{"n_head": 2, "n_kv_head": 2, "vocab_size": 512, "norm_eps": 1e-05, "bias": "none", "decay_shape": "linear", "z_loss": 1e-05}
Each number is 128 + 24 x the weight over its row's rms, rounded and kept within 0 to 255. Layers, rows and columns count from 0. Numbers have three digits each. The size before them is the row's rms in percent of the matrix's.

# layer 9 MLP down, 64x256, rms 0.257, rows 0-63, columns 0-127
096:132117141173137092126164152133127141137105149122156148139097143138135160172138099129142115100144129141121153097120148162098133094104125118126197099144148110142109164129106113099141133087079117130133159152152100133129140149110151146120127076111114118155164134135121157123100168139160128122082153131150104126132127102140147132108129140104159123139136109116164113129124129143141158140130
092:133136148160129114154105092172163149102144154127163125080120174127139144134104114103135146120162145164103159099154150108118135111158064121093133126157150145135123150144121119073109130167121135171086119178157107150129106127153082162087109129126164144113139140113142099133165125123145169174145116101116101173080097155108132101087132144150120148097116134119129113132153097182119121140129
091:111129139098121128129085076132137146134138137151124141106131144147092138128138109154155157122122143100147138132130117129135116098108193135123137119115154152150125157182120107140168166104138130155137116096170120131146127084124143101063187136119126076103101133115123136123155126120157111139095132156162138143112121153106168145157133125116107106173129159184097114143138155105162175155097
101:131161123139119152123038159133098099128137109109164151130114122121140115152172123123125120093131138105124142159115143106126108160103149114122154125178157115115165103111092083121120124102123121112186119124066130139121144155125114120137130106161135138140128098112083132124089103116077123095131125106128125082130091126119094148131120156115117112117153139121128155133081136119160118152134
098:133101101138111109118154128110098117149141072156139147159084124137130112139103106141125128110117091170140120116122129150124154122154186092141102138127175170134139132103152120156169096146090103102102139092109097101117103149129098133159114100099133110136108150111151080092135109151119137102144166119156167079097112120129127134143169135155116118146113154101135132122133127139144114149131
099:114124136107125118074132129133121090102133136119130119133132166088122118112102088106136138112102089150101131134093114123123127130121123140121139119170145139096128129147151145153048149092125130133112163136138130113132109147124144120154123115113145146104164108125170125146100152132133087089136103157151121088087118049092142104124108114133094109129094162114112144099099158127166120137116
097:174155150136133125131134130140092124131140148110070129109084090091146152145119142150151138144154122107144120158094137135159137147156137122124132106167113134133141154119146144102155095147172133109126135104072118096106107128100123160068136120124148124124152125151164116096136128109119089137134137134096158130148128177121141116177102099121158146142155163112123128162122113135153150113066
107:092132141101119132128189112124104154097192129077099133155102129114182123109177178117130135125147160145131208130113114159141181126141123133121147107135118133144146166124106098150128120116187122145129095095115111128127113110141110119165151136089129107126124116120151112169117182146095143126119111105145158126122193103159135112106118131157136119110113125155138150159148135094161162105133
102:115117134126193164135107119139089090115138114082088105155115150134124099121158083101133097145135096093117163137124124129132130182145166111107138119139136122137074131121118113138149128096179127116143086122142146098124142137140167096128168135085123169083128127098109088107147117130139083144137124126093218122141119148196103122098138146126145161141137122158100141132108113138121111161129
102:155107153086107130142164135153159136143121076129133153129100148094142103087141133140092134138091133133129163082154122120140150091129148090130109143138131128102126170130141184140168172147126170153145118156173139101146118148158171139155106106137122109148129058137100141159095150112119120169122118122112177172150141111135091141119135114153116095143116149113087122123154119128168152131118
101:132115128119129185113158086139120136091088103138156120151132085129103085129151112137163119107119124126124136142106105092136151118119081176159128103129130160178155125153184179152101145075128118097147148138130136122178101108119117119154131133111096128113107107096170167135154097116088127124122113122131126159103143146143073127140125087079138104077120102157159104110145090115166112102096
106:141114144132124139116120124115121131104121134099100132114103109107133101075109124121111149144142153123133153071161137117092107141115171136133197046088150135120122125091113100114131052118114102113101096130145134114140137127149131122063120119122099134159117122139143159097124141111098094129112133167132112121135136157096100143100102099126154098165130102090113118118140139117149149144108
099:154110114129075151115104134177140113112152136142150165114130101124103107130119131093110140131065145095134171110176146099166147106136124112148133126092092166123075102102128153142146136124167100168126126166174102136119128190115150119111147127150112113132143098097166133091108097150117125138120137143138137123101147117102142119112161104124113135118108164189123120132152128089155119132131
090:096119135136116141109149081090144103071167138137141160144125180097105119119148120099100121099133141143128119115154169119113140128092145090116080139117111120100163140108107125120135095114102075115143143154137126137153127093138098113163107166113119097159102124175111140148129141141080154165130160149154136093124133113143139153167136113118098090126162086123088161116144122136110121101112
096:156143113154144062128142080101144143097137126125133100159106153086151149169105085118170132103076056106110136139144166139092162110122127104141146083144143120164135121124116178148133129140181137130122155121124126127125123114140099148129114139120141079137140124138137152137150090105105134140160094132076185132128135136131108132103127137099136159138112114140140126121099106142112092127115
105:136170123098132062151127140171091092109175119132139122176139136163101152166126110125175135133170122122140150134153167170087156156121121116119098137135118134132184132142078126139101139147052121154134137113150102122085110130097142117132144130116102148115109109137104153132168108150131158139134157098140093147150119131145157129152137141144097147126135151116089146082112107122129100118114
106:051142124137125106131141134107155092123141134127092149048149135149092149117132134133118117087187123133115134091129134184087129135106135096093124093126142120142120098113120105099113157142123119145113127157116156159118134078119136101166119140120133119123127144118058149096095106097119123154090149121149145102121122124143161182111127098154099119112138112100099148158126118139181102134105
092:105147159159121145120114160123105109069116137090140107157129105121136047080143098120120120119137095116121151139118123127102107137124104152090101137121163139116137141179136136172121137122118127110101141164159151117145118112097110042147149133134122126129100119088098178191127137117182156140115108087116093136115126138136132122154103134121154110141119122091101107124079112156079134115179
097:135127104111134107121118127097176103137114097130118105143105143139111124119150106130103094142118078120119169151160129129103110160134117085074138151105138125058140140159083137144127085158105149143096131113146126099148142143100153090146096114105121085122088144111164110131104149089136098110067141114101127123156169094108155133109110144148143076133150096135161142127152125147078158140154
097:159127100146112157125127117121162153130130161137130145132108127118088153097084132147136123129167152126130158149089128121141122085119060075121137131144069121138073127113115136184164163140148115114120105129142139171109114130108113134132156117125103108123142169138105121104119125113170132165112118105087120121172156166138157146115147096146152135177126168133114114138099105171134146134129
101:075088135136143141141106139131087069107124160168133101139159147117138087175095110106119123116174125129125113135095133139149121118110160141105090142143153116110132130124106151165108115122097139135119144135188096144124113119094125123108100159133146086117132133091105113109125092117162112136130106101128140114135076134114140127109082124119147154135134125145144113117125118121159143074088
098:115165100124091135127140114146119091122123160138143115135153123122132141131106110139104150158100127122134130108139149137125145120141122110150136119145101150144074128161147136111095141148149146145080110108130137112127071121125082098152121139114151146143115141115086121104127108149125132079090144143109099122085106150097108114129165136159154173116083102122106120135112143112155101068152
099:132162107143149096126168150104109086150123111145133128092122080108109126102114116120142134112153150131123112172091107088141143114129118160165115100127176090113123132151108139099151090141153175115137128153094102159116122144129178131146123085089164095117148106136174130127132125121150101116140093148137141110156165150157123121103102108138132138114134103127127143121101113116142158170120
103:060132120158137115116161088094102117057110107151119144136131125109128112155121120137085150133172129062129141125120151120136107118141111150117129129135144105134107131112143124150097112140142127111117138115128141113144130111117095128114138139116100115091132141118125091091137116122122139092160124129129106131146129137126134105112050080077183116113141128160152081143103085129141116117114
102:119117154161120149106130134148096157130132099144136150122129119164096139116132117142145158125138164146146156123128120149135112101152101150136117114112124125153126107130117094105110122103132152122103151134129091108159122111098144129073110175110179169108139178144092157103117134139164145131138093134065132126082119180088141142118127099109173119142139072147166083152140114136135099158115
105:138091124136145155096120123122087103109144112131159140172108099148072128123087143102110147108155099181145105169122145147122153159129174110118091132118133124110161171128137133064114115108108130117133098147128100116172135119148081147141121111159139124121099140120131149105135106148102140126159127107142150097116130129151099147092142112133114083127134116099135112141113133103139078128101
090:101142130124132185133145158094077117138065121156117139113158122142124110138050127138127144093167120155134113105158153107168099117126130106137146130161178135110099145148129135145121083127109140127129141170122140165135117138110118153118122141123150136125158110142158112113121137126152138050156117146147119159089133124144128122153158130138112136159126130155130130148143142127139144142135
097:192180130120101128116115116188114124170117109101120140102126140154143136123126139148128135110123116134147135122108129115120145066151194230112119114141141119147096141127171136114143063096140131146149151119163124140139129152121130126128097122133118131141165114122130163102126142132122140137128121158140089172133113092137175132095108147131148141128148100093144116135150120136107107142152
094:154140133152154121132085149118156140164157145140128153118139120131108122153151120120147093094104113118167134128142155142096194130144133114139133108154140057121166123118134160107180093141120131155105118135134091100119141131128095123130086112147099091107138130133100133101093109085157075114130113136120146121157108112124138164144151150160134125146152139118125103080151109142132105124105
092:125112113116079169137103162144124132132145136142092123115054074122138136135146129155139137142107092126154120127128125162137106132131149103133171157098098118135110139119134122160184061095150122089138111121142133160155098124108157126137110125126135138158140126139150123105086156114129133162101117131176148139136136163123152130173118114119104124148165188082114131137152119137172188090110
098:117104107109122169113110148128146172113126147141118148132101130105088116116111138151129119160136152122140186091118121129112140148147126149146144113130106131116178143102137128132169132150128113108149119089146112094134116096136130110143133117160105125127066139119102174150139149055102137157095087154139199123112144122164160124128117134119146110095139142174115113157122153122163108114132
100:091130132123121079179157163158165098132119086141129143130143154117123079163113115113191148157159148151112060131111137102121093180133110121129121091156109137121108153148120140128164141140165122090126116148114134148106132123145132161120171122135138110107120161100181143122144142117160120106124152153148115138140127147134114136151151127138136129186152137106090155106117145116138139145124
100:140135129113156136092146145056086133165126120118096131145141169084094155123185137126097156116139174091111135162122102138152124115122116130169119112097154161135135158108135166102137118165163171115146109110113090155135139090127113135096142141127133094144106176127145104132093190114111160125136147173146149119141173173137093122160126137095137110101135143165115134149147112119114090152110
105:117125162106116114176118113122125111124129209151109121142125113166128143170103149101169123135113127141133107138086127113135088146181187133136148129162124171141115113141157132129108075097147156107098167162092112118128137081138126135122124132128180146121150157145063120102159135173137092134127110150104106166100124119149120167089166114126138144114191135145126142167147170145112163173122
095:140163152113134103143104163152145130127132124121131132118171095119159142144139114147063136090074102147151092108106091157126112098161151121175106115158187132160141125155158113181156096149153127100088145120119132131135150135141100136098142169172142132128107129153137131133106165138163158147124151128128141147170124127114141114110121141131155118140108117162130125116124118120146120116156
100:110147140136149151138110075159124079111138153164130158122124142150126158135121101174138107117130143113154134139104155139153132155083139163120123118119114135130103165164147143097111137102134135100152115164120123131081120134142153129094081147113123087125189136138157125133133146076137133103113112134151133112124119135087114128153153122089138144117098160155116122108123116156170136115106
115:162153110160133142102112095130125130079154154119140116128139113110127146160099101167097095154122113134140101151154115157095161036088151083127098138120089120175159159116089125095150132109121176126088156109097133137133111113093127171133164110132149105092148151119169123136100132144091138080156099177136079113134117111117125155101135093122155129156133137104153099158122128164143134106105
106:108112118118132135119107116142138176129163159114110120129139095119137141152122139115125148130144161113132144155136135156122159088130083134122134115125165122138106158172146104120111114111137104138099111128180089087133135127113132119057152134079101115106085107151151069131133140160142123160101113131105130144142144110112140130095178114097137131142127112119087114120119093136141136131097
099:148137143145117139106091085107128130162139124164160120138134123105098096111138162077109116150133128077099130102127152128125156097115119112155138136072115104119127148105092137122161115117100143140149154140121113150149111120089105152150144112153103116162137122134081187172109109120108110177143126142086135117122138093143130131141089088155131099115120128102088148105124145141129123158132
099:130131152140055142136135140160114127116135126130121148139112117152106108145136118133104132120140112098122115141110151079159120109143166092123133155150114155085123110139127129162110153114141113130135141095113104123119161113157104152089100128115129109128117144104147145107177120122152130113112136113134112100090108101113143096117163122157143154119127112124151110106106134137104154125136
098:097108141123094142107079117145150132148121120109148109134097145139134117105080150153124155134152123118123110102151153142124116123124116142099133146145169157110142150140100118161137107172086107139103112098082101151145159160136145139093154139154097111091142146127085131158128151111113117123121110129099103108129116116139125140113139138128096118139117130139107153143106154133113139140122
101:172149141143127141110121113144166134130138140086096134143149093138080116111112132136097128120148070114135110134099097145109129145057092162145156123119134132145163129098121147082139133110091140097142111169149107128141163152108147118112116119139152123143143113100145156127121100126139099147119135137132137094125129135107152148140148101146143119150150100146119106090103099170163141122082
102:135146106156110134118160113096123128096121111155134145148151073112122112121094120112130115133140142110150174156129130123107112116109100092154139136123168141140106149095138170130112113145150117105119091109165151145130154128145105183142165119126151116140152118158131092115149097131101109157148121151127102100098102126122095182089098111126137155087141155133093158115082134106115070179135
110:151132124113105100048101139112135120132133126150137109137160119147099148132133089100145075139128145154110119102083100130118096118101112086151121142134127141129118104147103124106124146100201093119116137147171145121110133160101113176099152078116100142094118106114167128148146122171087103124134139141116143081149100134178106128108148117121115124131132105140137114119103182111133130123139
094:148129131071130115121133122129161138131151120151104071110113096130173167140133107167088113149102111110115182113137093159129164161147100147102139081112125139116114144101132151141148128163138152144074105109153138107157142125174144109116188127101148093141104153159141117089143120110135106107150142112145139113145113140083131159150128150129140149131141126156105169098138141100119132108121
093:105100162127145116119171146088129150149109150122125114139121121135212139110145142146139138140141115126105120200080126162125099138120133118124063108067131147126137148189150137133115103154085151103086139130140098092101116124134092083095118112140108083131114131112145106105105127176102104095109128163140173119141137119115117126159107122136116159088112103106124145101118140116146121162121
107:093146128170103112125110101134147145146111110072156122071139110155112116153094158094119164144129137133114137140120146168106137087132090162150180124117123163174154210121149133156147149126100126159127103148101151138149096149104099105157118087102108117128094121131107136145168132129108157092114127085122131136144095115160138120144095123142125135116146138102114119108152108161145137102136
102:091116108123135159109123136108176128119114106119118106159177171140164102099118152114138137164191179137127110138141151124149154155151168133104105148130106136108109114088135110108149105174133158116139148096131141115124118140111107101153142170123084119126126117140125191111127140156139152158093178099153159163155133102125164095162143130155175097134155067187116130128102141123112168086154
112:137121157130094092121101118162128104112144151095143114138131103135112141138151095117144124092153135145155135116110136149102074169117166132154164154122114135149119110164114147081121117121133147085162134163097133139158191146119138140110121112124107131127097125115111130116169097142137163162084164098106128102137127134066136118129143113121125141154113089156131108098130152126152129136139
096:129098117101134132106150136091176138128140139152155101074124151125114139107113159123174111117166097128095134176137112118115125175139136142141167114102096172137107126127120093118125126111111105096131108131111182145141107117113109092146118142123125148126113139143118152141119132112115137125113145139127098143189089103136099114145121110117172130126154133172104123158124134129143123139106
102:132127140113143072101083139124140149127133131117133085084133162148134146099114116147131147136133118130105082123138152117176099171122118079081102116116138159083102088096100148115129123113140114149128113076179138094142096127096130135121124099128078130103132099174104132113125146073145116070135115170136077109096114090126160123110135132149110095136141120141098084104139128096100105148125
092:133163126141161136079105174158092153148168133162130133170156124155152188151129141124122134167152134140175143135129121116119156153176156143159141093102141134123125121099147171120136185140147140153154121179117139129143091130144149142120079119117148127145154102144115081114114105103130117148107150121176144156114115154130136103117128145129092149161121136095155130171143144152142108137160
123:124094145105140159151173150110100130137121137140119099165117110153112130123152110135155123126154121150091101165121081115145173141116128129160137117142146129112127138110149130137197101091145154088108149130134131131107148116142131123109130099165138131136133130140147176123105157149126107149147101124125107119164091104165111154107109106117129122125116145145110113116121117114139157158137
096:125136104131111165110136165153136105123103114127167109088093119122128124106119104105107103133128126176103162106096107145160092138106127071091168130136073122104141148161125134151129118112099135119117135156123123152094119119103135118118131121116080164137055110155074124131177144091138089053152140134078136143158138129112121097164099123112142124160135159108102161142122152155123102100121
098:122133121127146110128128125154164120126110094083137116150105059145126123100137112127118154160107139148129085118177162102134090127149164112127170129144147159141180145139123073105116146155117123126132157161158120137155102167169121131159157141108099158125093142112152085096129179150121094115136106137134142116093128099123140138090115143138141074119096123118111133090127174094133163120110
107:181120136119143126131051101136125107131131074140113143141117120132146148132095122123098185178143119116156105159190118125112136096134141132089131159136162177134151147108123168115088120151138109128148097110148130126101137124154152125138116145119158145155126145186127100143101089088175113134111105123116154103081164086109160157090133136112087152112114113140106122127123138111153149166127
104:113143107121124139096128209140139084163109097137144165096151103122072153118099139150110107114136121087110118138155160126069130148106134141174151135162171139135102142106150121129149138130131083121147125130170104135148184145134136146144138114146112122127147137157176104138156102166128104108142111109146134105116151114160106151145152126146150143172119148128111145170139126142144118096129
096:131104139100162076095167165118126132123115084161119119117116161115158089160191115113091147134110122109162141073127096150137142111144114081139105145075118130110104102132092113099120144121111144110127099136112078105143138137108109158128140110128092147124107132140100155110135184083129141146089146128138090115152133118095100163159118126096106127148139144121115099119136124110128135100126
094:126147151116161119091086108115175106111161103163110167112160143149134144157134116136121128137098107111105189153124118136105099144150163118111116114118145120140139133129115138152102114088143092155172155121157146138153115142129115130121149096134136132184173119132140122143153155139142096110098127170126159140135128126132126104157127114118154176154144130138142144126144115124117164134163
105:116151134143140144152120152110149074131119125118127112139117195164133080118130148134184112122100153139124146123139091073149176149136195117103140146117175169124085118174102127121166143088147072111136123168133113163172147125133145121144121115157148150136109130146164141148134118105143119116086142128152116150095124175166105144120151142112126144127132139091130117136120114139159127164129
092:153119121134142174107145089109144159149128122141116136149162105147112123134144133165161159114078126091116092127121134155171140104103147135179127170114135153152102109154097122166150134129109139151146145091102110151109156123085118103105127107126128151198158101164088130094131140165104130126177124104133077114147156142142150081110142103156146146128114153134154157132119143132170111136122
106:155112144095136170144150112112153152113123105157099152118152158140179145078123090111134106143066131126141146170133130103115155139139076177093164052123123130091129134092171138145117090166126126115109150122111078114105095119128118095145117186133145126145108106194097176127086121107111138099139143145108107148164111133116101102140129140145107136154136163112117150103137128150100092168168
094:096123127106083094169072171167126134148114136060098138111126177156147128113156089113134123130102140083125115127131119108138118126104097131113131129141116120109116162121105150142145122095119090132149101127129087144106158149155160128149100145133099156128160124141092130089133136151099120169166129189162116165172153136138105121097142157133145148119129114162121120147081117122142136121130
092:131128138151170143130123109132150116122128146111131119160105150098111156167155114116162163145093150122140121109136138161110081132126116114097100139144069156147120153084167087148143136129149153132157122119126154162128119127114087119110154165139141140123101128124130084139107118130112116105120118173166110144105110111137129116155150170123109112087102100148126190119143141103161137115085